{
  "d_model": 256,
  "d_mlp": 1024,
  "qk_norm": false,
  "grad_clip": 2.0
}
Each number is 128 + 24 x the weight over its row's rms, rounded and kept within 0 to 255. Layers, rows and columns count from 0. The size above them is the row's rms in percent of the matrix's.

# layer 12 MLP up, 1024x256, rms 0.0594, rows 936-962, columns 0-127
size [108 100  98  94 102 101  95 113  97  94  93 109 105  98  97 102 100  98  95  97  93 102  97 107 100  95  93]
[[161 111 130 139 171 102 134 128 107 149 179 123 126 107 106 105 138 132 159 129 105 125 154  77 108 127 134 142 112 145 111 111 116 125 120 133 182 107 152 149 120 138 149 129 153 131  95  98 162 102 131 117 154 148 156 161 121  84 154 135 100 135 121 152 128 132 133 143 124 112 117  96  78 138  85 149 185 135  86 131 172  80 105 141  94 137 116 124 130 151 105 102 100 148 106 112 148 139 115 133 126 159 176 171 103 102  86 135 152 100 121 100 105 132 192 108  96 133  77 112 109 112 179 127 167 146 128 100]
 [108  97 131 127 127 167 116  92 122 128 139 104 119 131 136 150 144 165 112 162 122 129 151 126 107 118 148 130 106 135 127 135 147 120  76 119 148 179 130 110 173 157  98 115  89 164 127 112 139 126 122 167 114 177 111  82 102 114 172 115 154 130 126 112  95 135 125 131 125  99 120  98  42 141 146 103 143 129 139 109 161 119 164  92 134 129 128 131  99 122  83 135 145 110 132 124 149 134 101 151 111  83 130 121 149 141 164 130 118 157 121 120 134 137 118 131  97 117 137 144 129 117 150 132  75 102 123 149]
 [ 71 109 119 139 146  98 113 118 106 129 179 154  79 103 148 120 148 114 170 133 122  97 136  72 164 143 129 149  90 128 126 134 169 108  94  97 119 158 115 133 113 135 168 145 121 138 174 135 104 110 162 169 170 166 129 176 141  99 137 126 137 153 132 175 122 124 115 158  97 134 164  94 103 139 104 114 139 110 128 139 113 130 114  96 114 102 124 177 141 111  92 119 114 129 111 132 118 133 169 128  99 135  93 154 171 136 162 128 141 124 146 115 139  95 164 136 140 154 103 111 123  97 163 142 167 120 118 114]
 [141  88  92 158 114 149 118 149 128 129 129 146 137 136 128 139 156 155 111  81 149 115 110 138 132 126 170 116 143 117 160  67 119 151  58 125 157 125 136 141 108 113  90 109 169 132 147 131  70 145 109 153 142 167 136  74 158 135 117 164 136  94 151 122 120 140 113 121 162 164 134 135 136 163 128 147 154  97 114 126 127 117 141 116 130  99 100 105  81 109 134 136 173  98 126 120 141 169 116 159  93 117 128 161 134 174 144 140 117  77 124 158 111 149 123 150  94 120 118 113 132 113 150 135 127  98 119 161]
 [107  60 110 114  95 108 151 146 127 142 139 139 129 149 122 157 180 122 151 129 132 135 144 154 119 122 150 113 121 155 150 173 148 135 155 125 184 162 112 101 116 131 186 122  96 157 125 131  99  99 131  91 182 126  90 141  84 152 142 123  92 123 138 127 164 116 164 120 139 107 141 155 159 133  87 133 136  93 103 152 145  86 143 152 148 121  85 105 156 174 126 107  99 117 119  98 122 119 113  96  91 121 155 152 104 114 169 158  95  99 148  89 127 106 137 186 146 117 144 151 187 126  85 157 128 135 104 144]
 [116 147 127 167 146 130 138 126 154 136 138 125 168  97 106 138 106 133 180 112  96 119 157 112 117 172 117 189 152 103 140 121 147 116 107 151 104  96 125 134 154 134 133 151 120 118 155 117 100 143  79 122 146 120 133 118 150 110 156 147 115 154 136 154 128 151 109 134 120 129 114 175 141 145 128  99 115  82 116 110  97 130 126  98  97 142  77  99 169 154 123  80 128 138 128 184 119 101 136 141 111  86 155 122 106 127 129 124  99 148 147 100 106 128 132 101 122 135  93  88 138 120 166 134 144 123 136 156]
 [142 116 169 172 164 122 122 119 150 129 109  94  99 117 135 148 154 150 132 157 145 128  98 126 141 137 158 136 105  92 110 153 123 150 158 110 116  80 122  63  93 124  76 117 119 152 118  98 119 143 148 131 105 165 112 103  95 129 157 135 100 128 128 154 108 115 146  95 108 152 127 116 122 119 114 127 157  88 118 119 173  95 101 123 136 113 129 126  99  98 143 130 119 147  98 149 129 149 121 142 127 120 155 164 114 130 134 161 128 173 110 125 114 108 136 155 115 162  97 115 141 113 109 154  96 133 135 131]
 [117 136 118 153 162 101 123 112 115 132 122 130 136 109 103 154 128  84 149 122 115 145 154  93 109 110 132 126 152 173 129 160 119 170 125 121 131  90 127 124 149 160 168 136 171 151 119 132 120 122 154 132 144  93  99 156 123 118 127 109 127 114 105 123 146 136  91 158 130 121 154 134  93 141  96 172 124 124 117 141 152 114 101 148 176 117 137 145 172  88 106 115 127 146 108 102 124 139 147 121 162 146 113 136 102 124 148 111  99 153 124 105 181 102  77 120 116 140 132 140 159 111 152 160 162 139 118 151]
 [132 107 175 133 149 147  77 134 149 128 134 109 159  91 124 120 132 117 112 175 170 215 112 193 119 117 143 122 147 133 142 160 136 141  83 119 129 105 132 126 146 143  85 147 112  81 135 127 104 172 130 131 110 138 166 128 151 109 115 152 109 126 155 105 141 149 121 126 169 139  79 106 157 132 152 141 105  96 182 113 155 116  89 107 103 183 116 141 106 126 138 162 129 175 127 157 141 119 148 109 150 153  99 153 140 133 156 143 143 141 181 123 141 103 143 167 117 121 151 113 162 120 100 102 132 156 127 132]
 [121 128 116 127 127 135 126 114 143 119 123 141 121 124 115 110 154 102 123 109  88 137 152 145 150 142 150 134 128  96 128 121 124 133 148 141 145 142  89 120 144 133 112 138 135 133 130  90 134 191 107 102 123 114 138 137 152 128 123 119 153  90 181 132 140 102  87 129 130 160 109 110 120 139 142 151 149  67 130 180 134 173  93  98 115 151 152 150  82 139 106 159 120 126 106 117 112 122 119 173 113 118 156 144  75 125 144 119  98 139 151 117 105  71 112 153 120 109 116 128 166 107 127 101 161 105 127 121]
 [103 186 144 115 113 110 113  96 117 125 180  89  98 131 109 124 130 174 150 101 143 179 169 131 156 154  93 113 156 152 156 152 106 143 101 104 103 151 157 153 146 133 105 111 140 133 153 121 141 151 138 129 175 125 118 110 127 167  95 138 105 113  85 112 113 122  84 117 158 141 114 125 116 128 121 146 125 147 124 151 118 116  94 158 165 123 189 155 160 161 133 138 134 178  87 139 116 157  85 102 105 133 111 154  75 171 119 146 116 109  93 154 105 114 142 135 103 155 127 116 101 132 105 125 139 120 117 135]
 [ 90 157 164 151 137 123 137 127 116 164 156 155 118 131  98 140 131 151 116 163 134 135 108 151 149 121 128 178  63 118 152 113 154 130 125 127 111  87 154 107 140 151 133 149 140 119 131 127 164 130 131 130 144 130 116 145 125  64 125 114 136 151 138 115 102 149 126 143 138 113 103 143 124 108 144 147 101  95  85 134 120 131 101 126 146 171 131 165 136 115 125 117 133 128 191 150 177 148 115 166 129  76 151 171  87 127 146 155 152 149 109 110 135 151  93 168 153  76 107 146 130 137 143 118 157 161 155 165]
 [147 140 139 112 109 111 126  95 118 139 102 154 135 117 116 180 134 128 171 101 136 105 101  93 131 151 111 138 116 103 113 128 139 158 112  81 161 150 163  89 104 100  83 142 128 134 157 149 102 144 118  83 122 142 153 130 111 128 118 129 109 124 140 103 135 126 110 132 124 118 127 127 156 129 161 170 147 104 118 139 112 180  90 106 115 155 133 129 136 118 120 133 141 165  72  93 133 143  66 113 122 116 116 164 138 167 164 132 162 107 144 132 116 108 106 131  92 143  83 111 124 124 102  60 162 128  90 111]
 [113  88 164 140 147 115  80 129  79 120 114 114 114 128 139 137 174 197 130 117 130 151 126 121 118 159 143 117 125 174 108 112 105 108  98  96 137 107 139  94 151 113 130 141 125  87 120 111  90 153 122 138 122 152 140 118 110 124 128 150 108 100  89 196 135  81 150 141 148 112 130 169  84 184 117 125 120 122 103 141 157 165 130 143 155 124 100 111 100 114 141  71  91 119 142  98 144 117 143 180 120 103 112 103 172 157 152 138 109 132 141 147 129 109 133 143 141 149 169  98 142 120  85 118 133 123 163 156]
 [145 136 128 198 120 138 146 142 151 123 143 106 133 128 119 109 140 177 143  89  91  89 118 142 182 173 135 116 107 132 133 117 107 112 150 113 128 110 157 106 112 159 103 114  97 131 129 143 181 163 126 122 137 163 123  82  90  75 152 137  74 115 120 115  91 161 156 105 152 100 149  93 141 129 172 153  94 121 139  98 195 152 140 143 151 147 137 141 168 103 141 124 117 137 142 166 136 122 114 131 131 117 120 111 136 144 117 169 107 179 103 115 135 181 142 159 121  85 147 136 129 109 109  83  95 140 138 122]
 [110 128 163  83 139 144 164 141 137 168 140 108 126  99 142 113 130 130 147  96 172 110 104 145 182 138 131 119  91 107  97 144 130 132 108 125 167 139  93 170 117 141 127 107 112  85 157  66 120 151  87 171 157 157 150 124 128 138 108 118 109 157  97 117 129 157 142 177 110 119 125 128 124 128 118  95 121 134 140  93 123 136 140  99 112 140 118 138  88 119 103 100 109 128 124 100 146 150 117 133 132 162 117 130 148 175 142 138 103 161 120 115 123  84 142 110 107 167 118 126 139 102 123 104 151 117 154 136]
 [119  94 164  94  84 123 122 119 149 127 161 100 123 154 170 143 121 133 136 127 136 126 123 153 199 156 159 156 113 128 128 147  94 121 119 138  89  71 161 139 109 117 134 131 128 106 117 146 128 183 107 180 112 149 132 107 133 125 128 130 145 100 112 138 122 152 145 109 161 109 149 129 110 108 128 156 118 131 126 145 122 152  81 106 140 102 156 130 122 168  95  93 139  92 130  94 135 134 131 165 113 111 143 153 137 156 148 149 110 178 140  97 141 148 161 148 140 132 103 134 121 127 122  94 145 115 127 142]
 [103 116 109 159 133 124 159 156  99 134 170 136 154  89 125 158 120 134 166 130 154 109 103 116 103 118 137 101 130 134 126 107 152 134 174 129 134 107 133 123 131 133 112 149 154  72 119  85 110  69  96  99 114 122 132 165 134 102 149 125 125 113 139 129 118 135 120 133 161 131 168 140  88 125 107 111 103 111 108 147 134 119  93  77 168 156 140 136 137 147 141 124 137 135 167 158 101 127 128 102 121 151 113 133 134 121 144 128 140 120 157 105 123 184 147 115 118 154  92 131 156 101 124 136 165 107 109 112]
 [130 104 126 133 131 150 172 133 112 131 123 102 152 146 144 139 147 138 112 150 101 166 178 148 129 141 139 119 134 121 147 105  78 132 122 165 155 122 125  67 120 141  89 126 185 120 153  92  90 149  72 114 180 102 135 157 127 128 130 126 130 100 130 129  79 127 122 187 145 111 102 119 156 106 143 144 159 135 134 141  99 147 117  84 108 137 102 119 131 172 108 120 144 130 127 178 151 139 101 152 148 109 197 142 128 133 103 144 147 152 172 118 110 144 142 160 129 153 113 157 112  95 135 123 114 120 121 119]
 [115 160 145 160  92 159 118 141 138 117 148 100 111 120  51 171 182 114 135 134  87 162 158 144 102 119 125 148 117 150 130 165 133  83 133 113 143  90 125 118 105 104 109 139 141 171  83 118 119 112 128 142 164  89 141 106 155  90 132 141  91 107 128 142 114 152 168  99 119 137  93 195 136 117 141 106 125  84 153 157 110 149  78 128  90 135 103 137 136 125  95  72  97 114 128 117 146 156 134 126 137 134 163 123 140 129 130 153 102 133 131 140 104 104 144 105 114 140  98 141 160 120 130 110 109 138 103 135]
 [ 88 133 105 129 170 138 114 108 163  93 116 135 151 111  77 119 133 133 129 148 126 105 148 106 150 140 112 113  96 124 132 116 127 170 177 111 147 112 137 145 128 140  72 129 131 123 155 136 113 138 154 134 169 159  69 151 126 112 161 124  85 119 118 169 169 105 141 111 161 162 130 111 126  99 102 125  81 147  76 127 157 129 131 155 103 131 111 123 111 123 124 133  93 166 141  88 107 122 143 119 138 103 146 117 139 116 196 112 101 157 189 120 127 108 104 165  93 180 155  89 174  94 118 118 130 134 122 106]
 [110  98 126 140 117 117  93 102 123 139 145 144 160 118 134 138 125 125 105 162 116 160 114 142 157 125 134  87  89 105 155 125 167 137 122 121 181 114 109 159 146 170  92 138 163 123  87  81 155 122 119 133 127 124 147 167 142 107 149 111  87 149 183 114  99 157 135 144 137 148 110 115 100 127 185 127 142  78 102 112  99 156 115 142 135 138 106 153 155 133 131 115 145 119 116 108 116 118 115  97 128 106 148 129 168 123 126 138 110 153 125  97 135 101  95 137  90 135 154 153 121 119 167 180 131 114 101 131]
 [152 154 145 165 112  94 100 184 131 116 173 131  93 113 106 143 102 156 135 134 134  93 102 135 137 136 130 125 143 169 131 143 118 117 199  99 133 135 135  65 142  96 108 144 108 165 122 118 122  85 145 130 142 135 135 136 129 124 125 136 118  96 130 130 147 127 171 116 138 136 125 187  90 148 124 160 187 105 170  85 131 145 108 131 167 126 114 142 125 134 129  83 109 119 130 143 115 111 127 115 142 118 129 129 126 144 108 125 145 133 148 123 123 137 114 196  82 142 106 127 121 101 148 119 173 116 117 106]
 [114  89 123 128 154 101 147 100 124 127 103 123 135 144  80 144 105 135 125 105 125  90 135 121 121 124 134 127 138 140 138 173 131 145  78 126 141 146 137 130 142 180 178 167 148 145 141 126 124 128  94  91 142 106 105 140 136  96 151 118 170 144 150 133 124 118 116 152  96 135 148 146  89 156  88 136 127 136 114 149  82 123 125 141 158 144 148 158 144  90 128 101 132 149 120  81 136 146 132  96  95 122 126 149 130 144 125 145 126 150 118 131 103 154 101 128 171 124 139 112 163 143 124 126 139 113 124 165]
 [118 151 156 133 103 141 143 115 165 130 144 122 147 117 100 154 119 124 137  96 113 121  88 118 140 133 144 129 118  75 108 113 121  91  99 123 160 137 168 130 148 149 111 132 148 111 112 139 108 147 129 122 149 140 121 129 141 136 142 138 137 113 143 120 121 117  97 103 148 158 144 128 133 107 165 149  80 183 114 150  78 134 114  99 127 117 125 150 107 177  81 154 117 117 130 141 153 108 177 120  96 123 135 155 132 103 166  87  82 112 128  98  97 131 112  97 119 121 120 130 117  91 108 138 123 138 110 165]
 [ 90 100 133 117 121 123 125 166 121 131 122 109 136 115  98  86  86 155 121 158  93 145 123 107 119 147 118 132 149 135  87 165 141 134 143 104 147 104 138 183 168 179  94 125  86  92 134 115  84 144 133 134 145 133 143 143 143 105 151 122 132 128 169 143 150 160 110 162 159 122 131 115 153 124 192 109 189 145 115 146 149 125 107 126 112 114 116 128 128 128 136 118 136 167 172 120 144 162  83 151 109  73 137 130 100  94 137 151  98 106 156 104 118 151 163 133 144 105 137 153 163 140 128 119 106 137  84 123]
 [129 112 169 135 120 152 125 110 152 146 100 102 132 111 111 130 134 157  96 115 114 150 181 122  89 164 138 119 156 150  76 125 133 104 145 111 161 103 118 103 160 173 115 139 122 113 130 108 130 111 149 164 126 145  82  92 120  84 144 127  73  86 144 118 131 143 161 184 153 152 101 158 135 152 152 126 147 154  84  87 163 161 132 123 132 102 101 120 146  85 135 109 138 165 141 131 143  90 126 118 149 144 124 115 137 134 180 100 125 105 109 107 149 116 146 144 100 120 123  92 198 145 119 120  88 132 122 152]]
# layer 12 MLP down (transposed), 1024x256, rms 0.0504, rows 936-962, columns 0-127
size [102 102  96  90 106  97  92 128  90  96  92 108 109  81  95 105 103  97  96  93 100  96  86 107 102  93  97]
[[132 149 178 154 127 130 117 143 115 173 104  99 111 123  96 109 145 169 124 106 172 128 145 107 190 175 117 127 162 131 125 151 135 130  77 123 102 141  80 112 110 151  95 131 102 118 122 136 104 133 125 123 174 113 140 162 144 116 100 166  96 110 125 140 127 129 149 146 145 118 136 137 155 151 143 140 126 121 140 135 132 164 168 133 142 143 165 128  94 158 101 110  97 123 149  67 105  96 134 158 111 130 179 111 142 141  92 163  92 173 163 115 109 110 115 140 122 145 130 128 121 150 127 100  81 141 121 148]
 [149  98 140 125 125 147 157 113 157  98 121 115 115 207 110 184  80 100 177 148 146 104  94 139 133 118 128  71 152  75 133 113 120 131 119 171 126 107 162 106 120  96  96 100 130 118 103 115 149 150 126 117 141 126 127 100 104 141 152 104 139 139 101 112 201 116 126 103 124 118 103 133 206 134 149 130 119 126 125 124 109 149 119 128 163 120  76 156 140 146 140 134 185 113 125 118 165 115 113 102 114 117 133 108 129 113 129 135 126 130 135 115 132 115  89 112  96  96 134 135 160 148  99 141 111 128 126 126]
 [133 109 157 151  84 172 116 117 170 130 144 118 162 105 139 146 144 150 162 132  80 137 127 158 133 165 142 101 118  94 150  80 103 143 123 123 201 127 120 135 174 113 109 119 121 116 126 120 147 127 125 111 126 136 143  82  90 129 137  95 149 136 168 115  94  90 147 109 136 132 125 129 119 143 103 143 135 134 117 146  91 142 101 145 127 155 113 109  83 135 132 137 132 158  94 151 141 106 118 120 142 106 159  92 103 133 135 117 104 130 134 120 117 147 127 121 105 108 123 135 139 156 135 151 135 133 157 172]
 [103 113 114 128 146 127 149 124 113 130 157 133 115 135 123  95 141  94 138 135 137 114 168 109 135 112 151  94 103 132  94 110  78 130 139 146 138 120 164 100 142 141 154 123  95 142  71 131 140 116 160 119 116 125 106 103 141 154 129 123 130 105 120 167 183 138 179 164  98  95 111 148 124 161 166 122 146 141 108 148 158 132 112 118 147 125 106 137 130 116 190 156 138 129 148 163 111 154 111 143  87 162 118 107 157 131 105 154 140 141 107 123 132 122 109 110 146 127 105  83 149 146 157 108 142  81 142  97]
 [124 105 141 138 155 179 128 152 175 155 105 141 130 142 118  79 113 110 179 119  83 125 149 138 116 119  95 146 107 131 116 113 117  92  63 131  92 154 143 171 101 115  92  88 147 128 163 161  88 124 123 134 145 118 141 134 132  89 140 148 100 140 112 108 114 139 119 159 131 160 134 130 111 154 153 149 117 137 107 121  85 163 131 166 125  88 157 129 138 146  71 150 162 126 131 121 157 125  89 127  95 163 115 176  95 141 144  89 145 130 123  72  75 138 114  99 149 115  96  86 162 155 157 127 150 116 169 150]
 [145 131 105 106 111 104 147 146 140 119 106 157  79 145 142 142 159 114 103 132 112  75 120 148 122 119 186 121 164 110 171 132  70  77 179 119 123 130 177 153 105  97 155 176 148 123 120 139 130 127 128 120 110 151  95 147  96 101 142 159 115  75 139 152 123 145 120 119 107 141 133 124  98  94 138 148 127 132 112 103 139 130 119 107 131 158 125 137 103  76 160 135 112 135 102 141 131 124 135 130 162 152 130 119 121 105 153 144 139 105  80 151 125 143 190 153 145 157  84 153 148 138 112 108 110 114 119 107]
 [146  93 158 140 118  94 168 110 110 145 148 137 125 138 175 135 146 122  91 152 128 130 128 167 141 138  83 137 179  97 121 141 106  74 144  96 146 173 152 110  91 142 128 101 138 131 156 126 102 138 138 177 125 129 164 134 126 129 110  89 101  75 106  92 132 140 123 130 173 115 121 118 137 137 144 119 151 130 132 134 144 151 121 143 147  89 176 128 154 137 140 141 113 173 142 132 136  97 144 140  99 104 108 163 161 126 163 110  68 105 140 152 165 129 124  88  97 109 101 111 128 130 130  98  88 138 183 130]
 [103 104 136 115 136 141  99 145 144 129 130 163 117 129 144 118 139 167 116 145 151 108 117 188 151 120 135 159 141 105 149 111 159  73 137 120  86 194 115 113  87 111  79 118 112 145 130 121 161 134 120 118 162 153  97 121 161 104 104 144 116 114 162 135 134 181 198 167 115 157 110 126 169 120 175 115  99 113 154 107  87 115 132 120 101 146  85 113  80 122 134 132 103 137 135 149 152  80 119 119 101 130 149 118 197 136 157 110 143  96 123 128 102 139 190 141 147 116 109 132 119 140 134 123 129  99 155 102]
 [146 145  86 103 124 140 124 154 162 112 147 142 116 119 131 102 114 133 148  63 149 149 118 108 135 138  92 129 108 132 116 149 135 104 187  88 147 126 100 178 110  96 109 148 115 132 115 116 126  83 149 122 162 122 136 158 150 119 171 132 141 125 131  62 104 112 136 173 104 159 164 103 137 121 111 148 109 135  96 104 140 132 107 104 123 119 126 116 120 133 139 126 112  96 145 104 149 170 144 162 139 111 115 137  86 100 122 126 164  99 174 164 140 145 135 105 149  93 117 104 128 130 133 112 141 122 145 113]
 [149 135 174 156 113  74  80 155 146 121 116 122 127 106 120 139 134 145 125 127 126 123 111 103 103 101  92 149 100 145 143 142 134 164 153 113  88 143 130 130 118 116 117 135 120 141  88 148 149  90 137 155 107 142 123 145  80 111 111 171 153 120 103 150 134  90 111  87 128  72 139 118 128 118  96 140 120 166 136 120 152 124 151 131 146 102 157 102 195 135 173 126 155 151 124 130 122 140 176 122  65 114 114 129 176 131 131 130 161 149  93 142 157 155 131 127 112 143 106 129 107 146 152 146 139  97 101  80]
 [162 144 101 158 102 174 123 118 117 131 156 127 177 106 140 118 113  84 153 159 102 144 152 164  85  85 147 105  93 122 112 122 120 129 145 144 155  99 156 157 157 107 104 147 125  71  94 134 158 133  89 135  89 129 162 128 115 129 148  92 122 130 133 147 143 148 138  78 149  66 173 107 126 164 131 132 101 107 148 121 145 120 126 130 135 111  90 117  96  83 163 116 107 104 144 111 149 115 127 123 138  69 162 137 100  82 112 136 141 155 177 147 154 131 137 134 131 176 145 161 171  98 144 131 115 139 105  90]
 [114 144 120 140 125 146 108 165 140 167 131 142 149 101 166 161 108 175  93  74 114 127 165 154  93 151  94 156 106 163 120 127 132 139 136 147  95 154 113 102 147 104 164 122  93 122 152 125 105  74 107 143 116 160 172 113 101 143 107 169 157 115 119 139 130 122 138 143 134 146 133 127 121 109  95 146 121 111  92 159 144 166 140 115 141 117 110 163 171 141 133 121 104  95 125 124  98 160 158  98 149 109 105 108 141 112 111 142 129 128 123 101 146 126 132 138 144 135 115 117 106 121 138 134 138 126 132 119]
 [126 111 119 116 147 101 111 150 129 130 164 136  90 153 154 110 113 126 107 168 114 184 124 120 128 163 102 142 107 123 151 177 143  92 147 111 140 123  79 104 176 152 156 108 106 104 128 135 182  85 141 106 153  90 144 115 114 154 118  93 119 187  90 170 127 155 155 128 118 116 135 144 115 118 129 114 103 142 147 163 134  94 149 132 119 141 133 146 102 161 125 132 112 109 157 125 109 121 121 149 117  77 117 170 120 113 117 146 141 116 106  93 127 120 181 138 138 132 131 119 148 145 166 146 144 114 156 140]
 [109 138 101 130 121 129 116 152 142 111 150 129 140 118 108 115 115 107 129 138 190 128 125 140 146 145 141 160 117  88 138 127 194 159 146 139 120 149 143 120 142 143 129 122  99 157 116  95 122 101 157 108 187 119 136  87 155 116 123  65 141 127 104  80 122 157 121 127 120 105 122  67 110 108 100 122 119 104 104 102 130 129 145 155 118 145 163 170 130 147 179 145 124 133 116  92 121 142 165 134 124 121 119   0 131 123 112 126 110 132 142 211 159 150 114 107 134 125  83 119 124 147 126 129 143 146 131 113]
 [102 111 136  78 155 133 139 137 139 127 149 163 110 132  98 109 124  83 147  87 122 121 102 102 119 122 151 106 143 154 136 142 149 149 128 138 135 127 107 153 121 107 100 105 125 118 131 158 111 133 168 131  90 122 113 145 155 151 100 154 155 131 134 175 125 168  87 103 145 151 110 136 116 125 119  98 127 128 144 150 101 105 106  87 125  94 117 125 127 148 185 107 153 115  88  85 155 102 105 148  90  99 114 117 143  94 134 148 101  97 141 149 113 164 137 140 109  93 119 146 118 142 110 101 129 139 101 110]
 [129 163 113 148 103  86 122 134  98 152 153 126 142  99 140 146 134 126 145 166 119 120 166 130  99  97 131 161 167 127 173 136 100 147 138  89 117 130 127 155  77  88 137  95 112 105 132 120 146 116 107 117  95 109 133 156  87  96  95 188 136 108 129 131 135 131  85 128 171 129 155 148 146  80 120 102 206 126 144 154 126 106 149 113 130 142 114  92 134  97 102 140 117 153 142 141 100  76 157 140 168 123 122 110 139 119 136 123 158 145 119 142 134 129 136 135 151 103 172 144 136 105 176 165 142 155 112 109]
 [108 178 128 159 126 123 129 139 142 116 111 101  99 132 162 145  80 132 139 133 114 116 113 147 131  65 101 186 145 105 159 126 143 173 159  87 141 117 118 110 123  90 116 155 144 104 160 138 134 114 133  95 101 126 112 118 155  93 137 137 112 102 166 138 133 124 113 136 126 141 102 149 101 113 156 144 164 163 152 112 151 124 159 123 131 128 115  90 152 150 145 155 142 131  79 145 115 106  92  79 144 146  86 143 160  93 104 110 130 146 143 131 126 167 162 135 192 109 150 125 129 105 131 123 115 136 114 118]
 [ 91 159 135 144 165 106 131 133 119  83 132 117 112  92 127 111 139 145 135 156  82 150 134 126 136  91 166 155 132 115 125 163 128 126 105 140 113 180 137 135 145 122 144  77 114 155 147 157 169  95 138 151  93 130 123 101 134 152 112 151 132 110 119 125 168 132 127 135 158 127 109 125 102 123 146  88 106 128 123 131 114 131  90 126 120 119 136 125 159 145 161 132 134 136 140 121 149 131 138 146 117 125 149 166 127 173  95 127  92 125  97 103 116 127 145 119 157 121 119  78 105 119 127 108 111 152 152 134]
 [119 142 150 123 122 133  84 118 153 145 138 103  89  77 132  99 123 137 117 101 181 129 128 100 125 162 129 127 144 158 112  98 116 170 118 121  92 105 136 124  58 127 112 130 103 123 119 146 109 112 164 174 133 127 100 159 149 118  97 127 151 104  98 119 107  92 169 140 170 151 122  60 151 127 157 108 119 129 137 131 134 139 128 144 144 100 131 127 100  94 160 132 132 125 158 126  80 152 133 124 109 126 143 123 115 131 126 109 141 102  79 169 168 141 118 136 106 111 155  86 107 154 159 138 131 124 158  88]
 [119 154  90 130 120 111 127 141 132 116  96  93  95  97 135 118  97 145  86  81 103 131 111 145 154 159 120  86 127 164 117  91 137 126  82  89 151 159 111 155 138 107 111 153 121  96 111 111 104 132 135 156 119  94 165 151 118 115 107  89 156 127 127 156 103 132 133 159 164 125 128 111 138 149 139 140 121 168 163 128 134 119 148  96 123 113 106 133  96 106  79 109 119 154 148 132 143 137 152 111 154  96 164  99 109 128 145 119 161 141 122 212 118  88 118 141 138 101 155 146  96 112 113 113 140 157 124 139]
 [174  91 118 157  95 187 155 118 110 136 112 127 122 119 129 155 124 162 154 154 126 154  69 147 120 118 129 112 114 144 134 106 131 126 138 136 137 153 157 123 137  98  89 120  97 127 114 159 136 164 128 138 136 158 118 137  97 129 126 145 151 129 130  98 109 161 115 123 136 102 116 116 164  92 171 147 102 112 142 105 109 112 139 106 111 156 129 117 146 106 106 144 121 110 119 128 145 137 155 162 149 157 127 188 119 105  98 149 186 139  87  84 120 104  96  81 142 112  93  94 131 162 123  92 127 120  86 153]
 [ 59 100 133 125 137 134 171 122 101 144 121 132 122 112  89  93 130 117 130 130 125 149 147 110 153 107 188 126 103 201 157 119 139 148 157 112 147 104 102 147 118 137 120 104 144 125 184 109 136  80 132 130 119 130 149  80 168 139 130 129 141 130 155 126 161 129  85 120 117 104 104 141 134 144 168  94 136  98 121 159 111 151 139 117 139 137 136 163 125 126 160 119 143 119 113 132 102 119 161 131 115 120 150 110 139 147 145 111  65 147 140 162 104 149 101 158 143 130 102  95 134 138  95 111 140 110 145 148]
 [140 141 142  75 145 133 146 111  89 109  99 134 156 107 137  89 122 126 109 128 116 112 190  89 141 137  98 108 163 136 108 107 125 142 122 127 142 125  80 152 114 138 172 124  98 110 121 140 110 107 159 114 195 136 100 124 138  76 124  90 152 199 143 118 154 113 136 160 117 128 144  74 102 106 135  88  92 132 142 134 136 130  97 132 102 121 168 150 125 145 101 145 153  76 144 126 127 129 115 137 112 163 108 121 135 118 110 128 100 166  86 144 138 123 153  71 136 142 142 181 174 130 155 129 117 119 138 164]
 [131 144 128 148 119 128 117 122 113  92 162 146 118 124 131 135  91 106 128 150 136 119 148 115 144 116 176 148 146 132 158 167 122 150 156 110 118 117 130 128  64  94  78 138 113 103 147 137 133 140 100 128 135 145 132 165 136 154 115  90 130 127 115 150 122 138 111 127 145 113 120 147 126 131 167 117 123 144 133 111  97 105 104 149 133 136  87  87 142 143 143 158 147 108 152 108 137 121 103 119 150  98 119 105 155 147 179 120 152 123  80 165 145  85 162  97 135 147 100 137 102 134  99 149  96 130  76 100]
 [114 127 133 122 146 114 142 130 141 166  88 150 121 136 128 100 160 118 128 113 149 110 106 100 139 197  90 172 128 197  66 102 180 122 129 113 113  94 141 144 105 114 122 171  87 118 145 131 142 156 140 146 107  79 102 149 140 125 105 124 102 120 112 114 157 132 201 141 113  92 148 122 115 124 132 163 139 146 110 131 173 114 127 126 160 117 167 105 130 118 207  81 166  90 179 153 121 120 122 153 116 108 130 104 174 135 139 118 141  95 131 154 115 115 150 149 123 114 117 113 148 147 117 107 150 103 109 133]
 [131 147 102 133 155 165 165 134 166 125 138 110 160 156 113 134 115 103 158 114 117 164 162 116 149 138 112 133 109 126 113 146  90 128 112 120 136 137 119 151 128  80 118 101 140 142 154 183 113 145  78  90  93 114 145 146 182  99 144 100 133 154 150  80  93 151 156 107 114 118 148  72 155 108 123 138 129  97 131 151 116 123  89 122 136 153 151 158 120 135  96 118 129  96 151 116 136 118 137 150 142 130 137 148 144 109 121  61 119 149 159 160 110 122 138 111 164 115 106  98 119 121 138  87 154 149 149 122]
 [ 81 168  79 178 136 144  94 114 127 120 157 108 119 137 103 153 118 113 124 124 185 142 121 104 142 115 152 130 120 121 163 115 147 137 160 152 109 153 146 146 128 100 184 112 109 139  91 107 140 107 133 124 118 113 149 138 131 114 116 124 157 149 149 155 128 110  61 108 139  80 148 151 153 107  85  99 125 129 141 178 109 121 140 141 162 188 120 160  89  92 117 133 145  86 166 136 141 145 122 165 102 118 121 119 131 136 114 138 129 113 126 103 122 109 103 117 149 152 138 155 105 119 158 130 163 123 108 112]]